config.yaml
num_hidden_layers: 16
hidden_size: 320
num_attention_heads: 5
num_key_value_heads: 5
head_dim: 64
intermediate_size: 1280
vocab_size: 16384
hidden_act: "squared_relu"
norm: "layernorm"
norm_place: "pre"
norm_eps: 1e-06
positions: "rope"
rope_theta: 1020.0
rope_fraction: 0.5
qk_norm: false
attn_scale: 0.125
bias: "none"
tie_word_embeddings: "early"
parallel_block: false
extras: ["local attention windows", "gated attention", "value embeddings", "hashed n-gram embeddings", "a smear gate", "capped logits"]
init: "uniform"
init_std_qkv: 0.0254
init_std_o: 0.0
init_std_up: 0.0254
init_std_down: 0.0
optimizer: "muon_variant"
learning_rate: 0.0139
beta1: 0.9
weight_decay: 0.024
lr_head: 0.0141
max_grad_norm: 1.0
warmup_steps: 200
schedule: "wsd"
decay_fraction: 0.848
decay_shape: "linear"
final_lr_fraction: 0.1
batch_tokens: 262144
max_seq_len: 2048
doc_mask: true
train_tokens: 1035000000
max_steps: 3949
dataset: "wikipedia_en"
Each number is 128 + 32 x the weight over its row's rms, rounded and kept within 0 to 255. Layers, rows and columns count from 0. Numbers have three digits each. The size before them is the row's rms in percent of the matrix's.

# layer 7 attention output, 320x320, rms 0.112, rows 207-247, columns 160-319
105:096090119092131150070156135170140129151078158200125066069132159151115102145177175183129111079098168132088091114110107170065140160090076162070128127164145201094167116124182119169127201098084139158066129132160117098091103112132104114161119085186100203105149164149107130160155105176130124125122129161176113148077195177140085144101129118107112135092138123194152172128088126169156106116215138115153094133135105160139093150213129128118113097099111124120129106106121145140165138140135156
096:154108109093091130101143141130155126135136151097098119092139138137122120084041114092154122095083108116147129118134132116171137118119149170109163087143112117110107120159130099168138137127096119111144115113079138138123127102148146089114099169116129191188148175147161135141160063100110141119135125111112179091123057155094153176101150129152152127122102154110164115155103120107119129221112129145125125131097104110120155113157122112110105131122132117125151146102173159113155148127136142
095:125185051180124143211146188173153118060111145130121140125188133182087090139114084057163099168092172146157136075113101087167123111096108132083159139138129083134125125144138124153126145184141126170166098181101151113084075106181133118078127107138138122168077115142131101152079133125154146098141122151094137169080148089172121125142190152107083137140089178113132162143117122092106116098149122145185123092118148118139127145102144146107104149135128129136093157114125134102117112104114114
096:133056127123099135119129157193146070113139119101111113063127147160150053125095161171172110105129127130147138142152131145099166139122139027090144103127089122108131078089168134172097166172133141069116107194101140065115088148117125139140093114143134115149142112123074096140137178123139105127171142120128143092189169132115072107150165136161140155062141143114171151143132079107187078144072077138125131083134122173087131156097126177141111097108119097109133169109111160106103084150161147
092:119162150138109126168113138123119179122137137161126157039173118103104123127186140091155134180104076110167135076122196134114188159113150094086158122119128125119157134137135188140118161157111122151121165130103141107129141174143169146062121084126128122146111118170126143122114171082123176151094092123119083107131149162114155148098152168176160116094128089100114136084144130146124147117129149151132070116109191113098092110118133117130110102196095108125096127135153145082088142133109142
104:139156156072120117075167150119153117163167135119126136071123173169135127151133087140119151094156175091083186147111082192148156088190161090142127152108065134139132112091046157123102083106111109090095173152109120183143186159083083134104179090111126058064171034127124153085078137139092164089084171157167131182116166120185124148104131118125101084114109131150095153159157124126165097124133138141144095105108141153132144103163104133140170098159042151158063141147119166071143135099143091
094:056163109099167147129112148079141112099128116087160157183149131143176168191093127131145113166116141097118104142170114114095137142120167136103133145103145193180117189119157143177131138135145131138112083102133115149156082111092125100099144183137188162144134107145085121128120131174185133143094174131110143082112165083160115115121143099105140136094181136093064102111094111155208124145150113089158129151140123163128091176139139120137131127113170127164124144134093138179129174130124151
101:159129149140102068131133204102096117120151141129144115104199132144129184127151154139140110132163132132166167107127125145146111219119149129091100150101148159120180143110098077144098065058208107113166121118124113142122124158173133194114167122119150170098122156057136115124139096080117101138178151099114119127120131113135167160165132118126102138129106100165183113164081157104116159124101134100129087085134111144103125051120118137141128101146173110110130113079115121122146123128134106
093:179157094120077115168105169096116139159135117095058078129151168087123077064102147146159066159106152140154105159100082152136120145110127141126148124128147126132056158134141152120098153123139175166103116170143164165101159091120093119173094133162093138163109118157171143168116096163165103133121092120141147120141136158185146124112150090100112159146095151109088175093147171114099132155097163171203141163116113144168063105129100126133108168129136140165106168164098111136088181164129166
099:122164088154152143171073075108196101140092118155116159110199074069121183094116143133118145178092079098116087148128185177125098174146149084148120128137092135146181138099105125153113097117090121154137065161067069161142134171155190102132139154116138088117165159163094122193151132087131132108105098105153174148161157130105134080129139096114116166133120128088101144199123176086142154167178143124119095154132108108195156083119130126134178114117149120110104121080138126115101133120113123
098:170063106162121135119177094138176133111137174111105159099147107178111115108130134126112094118100103162173123081133070166105055101094179115158148115114091068087162135181136175109107134149127151145124145120148184133105142040177103119138124140109135088157166098146126172147114118120116116181096114050106110116132136109109141167189159144144141111123139180098114131130125140147115113116160143136136145140119171103124114116063141165147126184149145179127165154115180180116164130114123130
090:093124164140065130161117117167063100140126146134091111144156167132117135135160119139111146132138094103145113114118198130136126114113107162104170127113207195183130122116150115157088130114159160100084150108114142107140128105141179170119094083162118092099117148113091144139109122096119127089167135134142149175132092131143144092174149183099072087156131059083139113176151147170089150145102166168150170079176085174157133127135102119068067168143104162108190106146126136152169122153169092
097:127185107113182121075132200126158115134198191123122074098163157191189128104069107103096069143118097104165174179125163130104085145162072076135091126126124125149093074105121086155126197133164130112131097153133136098139072116082146149135220143163107112116178173076149101114108149150101145199106145115121150133162164119148155144147137125103101103165103120163106115144155166087108116142119172160119091193099143097141145126111155092117122121133152127139166125158098119150110155124122135
099:126154139130119126075095083102103090104149167119079196130148082090124127125157090142130124077102126142115108126135067136174135167133090103121167151153118152166165069071157127117192095125129223114145122099151113093127084107196125104082138123093067103105096126149120082168088122106129116120133164115142175155164158089136092140139128109183153137162119119125139084105172149129114148147111111090121154113119114127131130092092111136131103139129144103168121159135143105127126176129071180
105:064127111070184211197046117142147084103123124148129178089118109136151120137106107156114139105096133157154143203192121110121137089082139144121126138109135107129128132110152142147110153135166121134178134136105093146101084104156093168125117083136117198136120097144138130148140122166119083102098081119099156112129111116068104080108104143099130094147100102123100109187115144088100122125105098125088138162122138140182104145122127122106104138122147107098077162127115102095109115079127161
103:141148143145132165057183132115112202123126190114121082178088135097100128188124091141135098092145095119151118138094181160157075144114157145136142101080164078132130157159106182119191107126172144206164116138144103116148116128118174092113156161120101122094127187168135145130063072169112116179085094168094212095068129143158129171123088086094116089108124129104121107166117050171106123175162108114124089162153146102090132143126125106109161087134157142121092148055144108090116114176157095
108:091123109128113122114205125155176149112110061079092165120167099132138073048140079109138124122179132161162130091187115145162151093166120158109136126158140094146123132116136122116104120125102102085140123155156089136139089137110109114049114153142133124171067169058084074140139135202128137122130093113143123097138153087106115150119090130081158128150105116139138121137178141101118172078109134135057094124137141106129113093148084128105084136118135143187138124126159090170120138096184123
098:177094141117122122164106118074114091087173136131086096174144140118108167112117082103121076142156167144168098141105115153154144085119128135129121132147153124129091110090152112146125121085109131120178132138117095154040089135086130123060121109176156142173103166121103133173143134182160169118099089120182160132064187144094077173175091131121134078161105132164166129173158094148167146130159139131062126119164097112089117118101131105151125143143093126148170131152116121154077154107157168
093:115126147075137121128152140114097094114155221134092176163143118110134142084152126164152164108130122126032063127151148101079132182119056155084140111164149150108145151165154072121111133133130151154088110098103176136121214071093108079169133129030178128128093140099076157129161115158130109172096126089128165145093100147153114058118111125169145116083117138100108132121131186105197162152117137135106176156149112088152150157177142089168122116140130145168151142151160113110102128146073095
101:161104178120100123079103105170136163097134151154104129132130139123091119124063134144129171159107054116162114130114088173186135138149147172114098083123131136147169081130139098114129165141147134103124178152172137124131128099120104086123163216124143141106092161101142108159089110111145093127083142108114160104146226111188195085136122123117140194139126122089107155124146115145143138172110151152121127124122158109120130128132089137117138138140116162118121103159082102150139093152122166
091:153199130117141110088125134066169164123056147092100069126101148099102073164138167128139128121130141152116134119156090146161094116122158136148152114110104135134147081135157121132130120169140104138184149097071126133141162071132162130134110138114129153139163088115164108124141157141146113110101146151132165128153117165112096082119142132135106133165147143113170108063087112147128160118185135086054098113153104122087130112148129068070111158158135130069127123054117143145119167108176152
109:181121104162103153114156162052119136149137128196153135094135115128119089094087128187221149149084091117079164135140123148108159184120134167107153133095133116134101117154105124121109152147111082095164169151097114165139158131121059099154153132171148088159106125145094100136171128120055167124146122157091136132110108125120135164132135095129103113127080108097144170095142159144131129129101162102140135144174145142134132132162103109112156101147127170120150121098108124119117105133106127
102:159101112141147148099117152129106167104159119073116135114094075105149115105131188142152145094113109164169183120083117150161100120176114116129124117160116112132142109095130106113142135104168133119104117092025087130124113180138115109104192108117095100177079138127105152164118088077203112146119133106108155125182151151123116137131121164164161102112099115099171102098107102081127121116061177155130151086110137116158161140090100188146095164107152159122137183146124120143167116088144171
103:077116138155143118151148151144111067095085126148133160125051068143177089100109106134138164184106092150097186139093144160098129131127128197183122119087170085105131088123079083118073091135111145074088156135196116162146198134119119096171129119101153068118108134150107101149086135149116127125160120177144125150113114084117100185173097076096144084125158142097123155129132135097132159132164141135132129134133124187153113120133142050149141142156138102166169137117114090107101054171120091
100:098126105126062126174107157103096083165114101088189103125079124120147141095146095111132150126090165106107147117123159116109190117117113185095086162126074116105100176099157144173092139143053160164151154120160154124141204137136128096113194087104139173139140139156178102165132169125151120124132112110179082153139098114157088118129155124111146083163149167134156131164099124147132147165130135135161161165140132175124185166166129053161114132134108096117139141150119182181099165151127102
103:098129119107184106121114211095122134116152118096106120129090157159124110113117133152172198070110112149052147149138179136109152158102138121171110108128154135126089089147140093049162134125135135060101060137112125130134149160114122110158130101060102138113102138051186136112078138160060122175085152161119121125090131195094143124099095153129168159155141115127126191139075142156161076144100131145108129120152122112102110131080160155092087149119183101129118157168104104118164132138131100
108:109160164114124159130083071159141196168094134162123151156061173123101072091062051120106171159145145123132122157176144145129151104120136103142129095172162165137124107105115115128128120128153154076150115103151110167096059169122130105109128135140104170133118153098124158139176162118140111118178096109119146134127088147128122170153123138146188144138150142116101111083172073133179190162079163124127120098087152176170169105119108164130098117118118133142109153162120146130141115130079135
096:120141143030206095121106062145165208122150164122157150112159110152064112165107123144121089146115147144146126147179172095146100157034082126131126131141161111134164106141165096129149166105140136159118188091118143092147146115126173093094119116111107162093186121192162109163118133155126111166147041103103156133118107095161119148168139172112097186108167100168124151165108110120168113121132151120138132145112088092121134126134139084168157116185110074077177119075109134156121122129134108
097:095116138206123172089136168112084155106141156105175148104126174157129175104196121123098133140144155123139182146096133185193161134152183083124131170129073145160151124118166081134133112121119106130133095138073127123140146121098115179111205097096143109074146090140099103083153140099103118118097118147185182158181090129158107153158151105088142106124104121149130109160174169121152136127115095131070143118148129121167142115164160076100108110135190121112084138144151144091112132120131140
094:115103118144149109087118137126143118093108113112124089113094118087055060148117099148171146131099100138138172125158152147100145170120151136176166140114101162116170129128110120095157130106122110145149156158116089122129083173126100168144118167152162071128115110085112126149102152141121134125120117190117096175154129173144052139072129125165089107109155135129134125083114166117112104119135105093157108109137089147150122139095110139149177112164207164115103111112170183088092096169076125
093:143064114124131153145089123129153073118166135139124154141068143095119122148105097138153116095155147150143110110102092161089104140130137159140091103137120074132126132064059140083086104108084100078120068106132123158141143128111157156176159168139176090115162139077122150131115090121130118156121153140150158101166128161107088150132177105078166089114135103109195124109133123134154143076152109140117137102181076110104147092129124135073138119158079160155136097102101164198172136175148163
098:119071056141153073111020135177199119087119111156131045076137108126124097089153129111159064139160147184093087147127079127116118113094097134103105152169148165142170138121112154129088138112091179133134135123159129175090129114144120089147160083132145157054103173121167099145103115127123098119127099159092143077138161118127121206171141158112163094132139126099133117127121118097175135086113100150133129114156073093193119098152142159122115125111177155068193152164099141143098138104134110
107:122155092181142138140065192144144096192099135154101121115119187092102117102146136124161123104100118058104145109098139108131116120112105119140154132169102122115100205131115128123113166174107118142099171091138108126126174132107119088073157152120142063113049061133140127168116136161068139155163167124188088128162128146113110145093109128128107115140196138130090115140161100112157100109129130120138118105114107139099086180156150098060112155096154085115133139176110145069101135114138152
105:130109106085094119131079095145181129085135156111094124090141131166128147117111165074125122165192127131118098055098113118108175102092120109127112125178167164130077147166154174193168173165114154188151143094129141169074130102139172107107157154155175139159104110154130117114147171118143103168127116139168132120107132145167139119136122107160206138141173136094145124127109121170124138064170102124124157142107144137142115116135131150147105089165124156194122150150154145156135117100095099
104:139091156121137103092151137058164119091123121143137157054146193112141117099141101144154137134142169109122103175111131149105126129124076125127098162150155156111159170102169116135055137133124080092075136193115137128123148091123082105154196149084150154124056079054116062145143178090094097149146107086145167170131123064161083146096144120152135116112144112174131114140184138082140191127164155122123148085114141164151164123190129096081088115106136090149138098129169103152166101103112147
092:103129095177062146101142114146155129135095096094174122140142092151118214114186150156096118138135088091073098093132146139130155128132119151109171132080139105120135101116097119204106089217099044123183142137111188150178144104139148085161185112140120142136108146127129151116126128095105125115126129190129138103135127088128105084145142163154153137145116078104111108171130109114170178183124119162117117127105089128148166131196122139124108167183099128136145119162157184161101150120131152
095:114091089156113114153102103127095128118150184155122119139141110119110089097090145092115103123149167071119140127134132087139172122121151101131110125114125122126121141137125081152113133108154109119089056165122100133157077109070156090163158132083087165116146105159180159137112127153128100151152082124140142133117103119101123150176110085148137172079089163078165114125162043098190087139115103152154080123137122135102164083117075125121124124150129090167155096158150088103133092126152114
105:121097141157096141138147114132102073197135129087129124086140080147097142115091123094139160164084118104151167098092150169104081131129095138158124121125177119140083162094135161125170135166185125109217124110158153074088162157154086100118134132087113141145144114105143063175121103068113136148144152161152135117118139090096147184121183106102126107127128147144090118152135119176139143187088137108105094094123111123138104086106178131113099135137150192050126084098138131118127130087099113
100:132119110078150102096152137105100152136130114103141143160172117169125169101063136116139110135144152143121098096133126105123115095137141021149133151203152182130118159093168156121116141115125169159142123152092161065092115138139109161098118162192181098096120089136104132150121119062145130114165164081146095149184073168114142119185111091157102090102174113105117089111141107115142103127150150107134127118137130100183179118126156180175087120163154173138116140126090172144126065146069138
100:096098138176079105124079088111092109076093076138090104193068173115081137105102182118120052150071116109095126117108124124142140133149046126124133134133161146158078173126073130149163111155126155113124144107118114120188139110124119113094177144145138127128141087122125065120133095133087098174149164134095151108126212197133153107077131176114162131084146132158145120150159117110151149126151108143114113068138137120119105166183122130135136119118198075071129119121128127157095153156053076
104:093050069120109118069076129078136115135129119131186150069157159121152179145153150182165096110145081115076110142153098108077125154104075061167128068110180145125079106126133108170099124084168086132125120153155160114124107154093119117145160125140127174080083115107123083155122143141154089175113099154083080130126140109111126143170155130139194118122152147163135165082136134108111109087090134163155188108125133069169183111154118164096116122122127097126174128124093114116126167096136128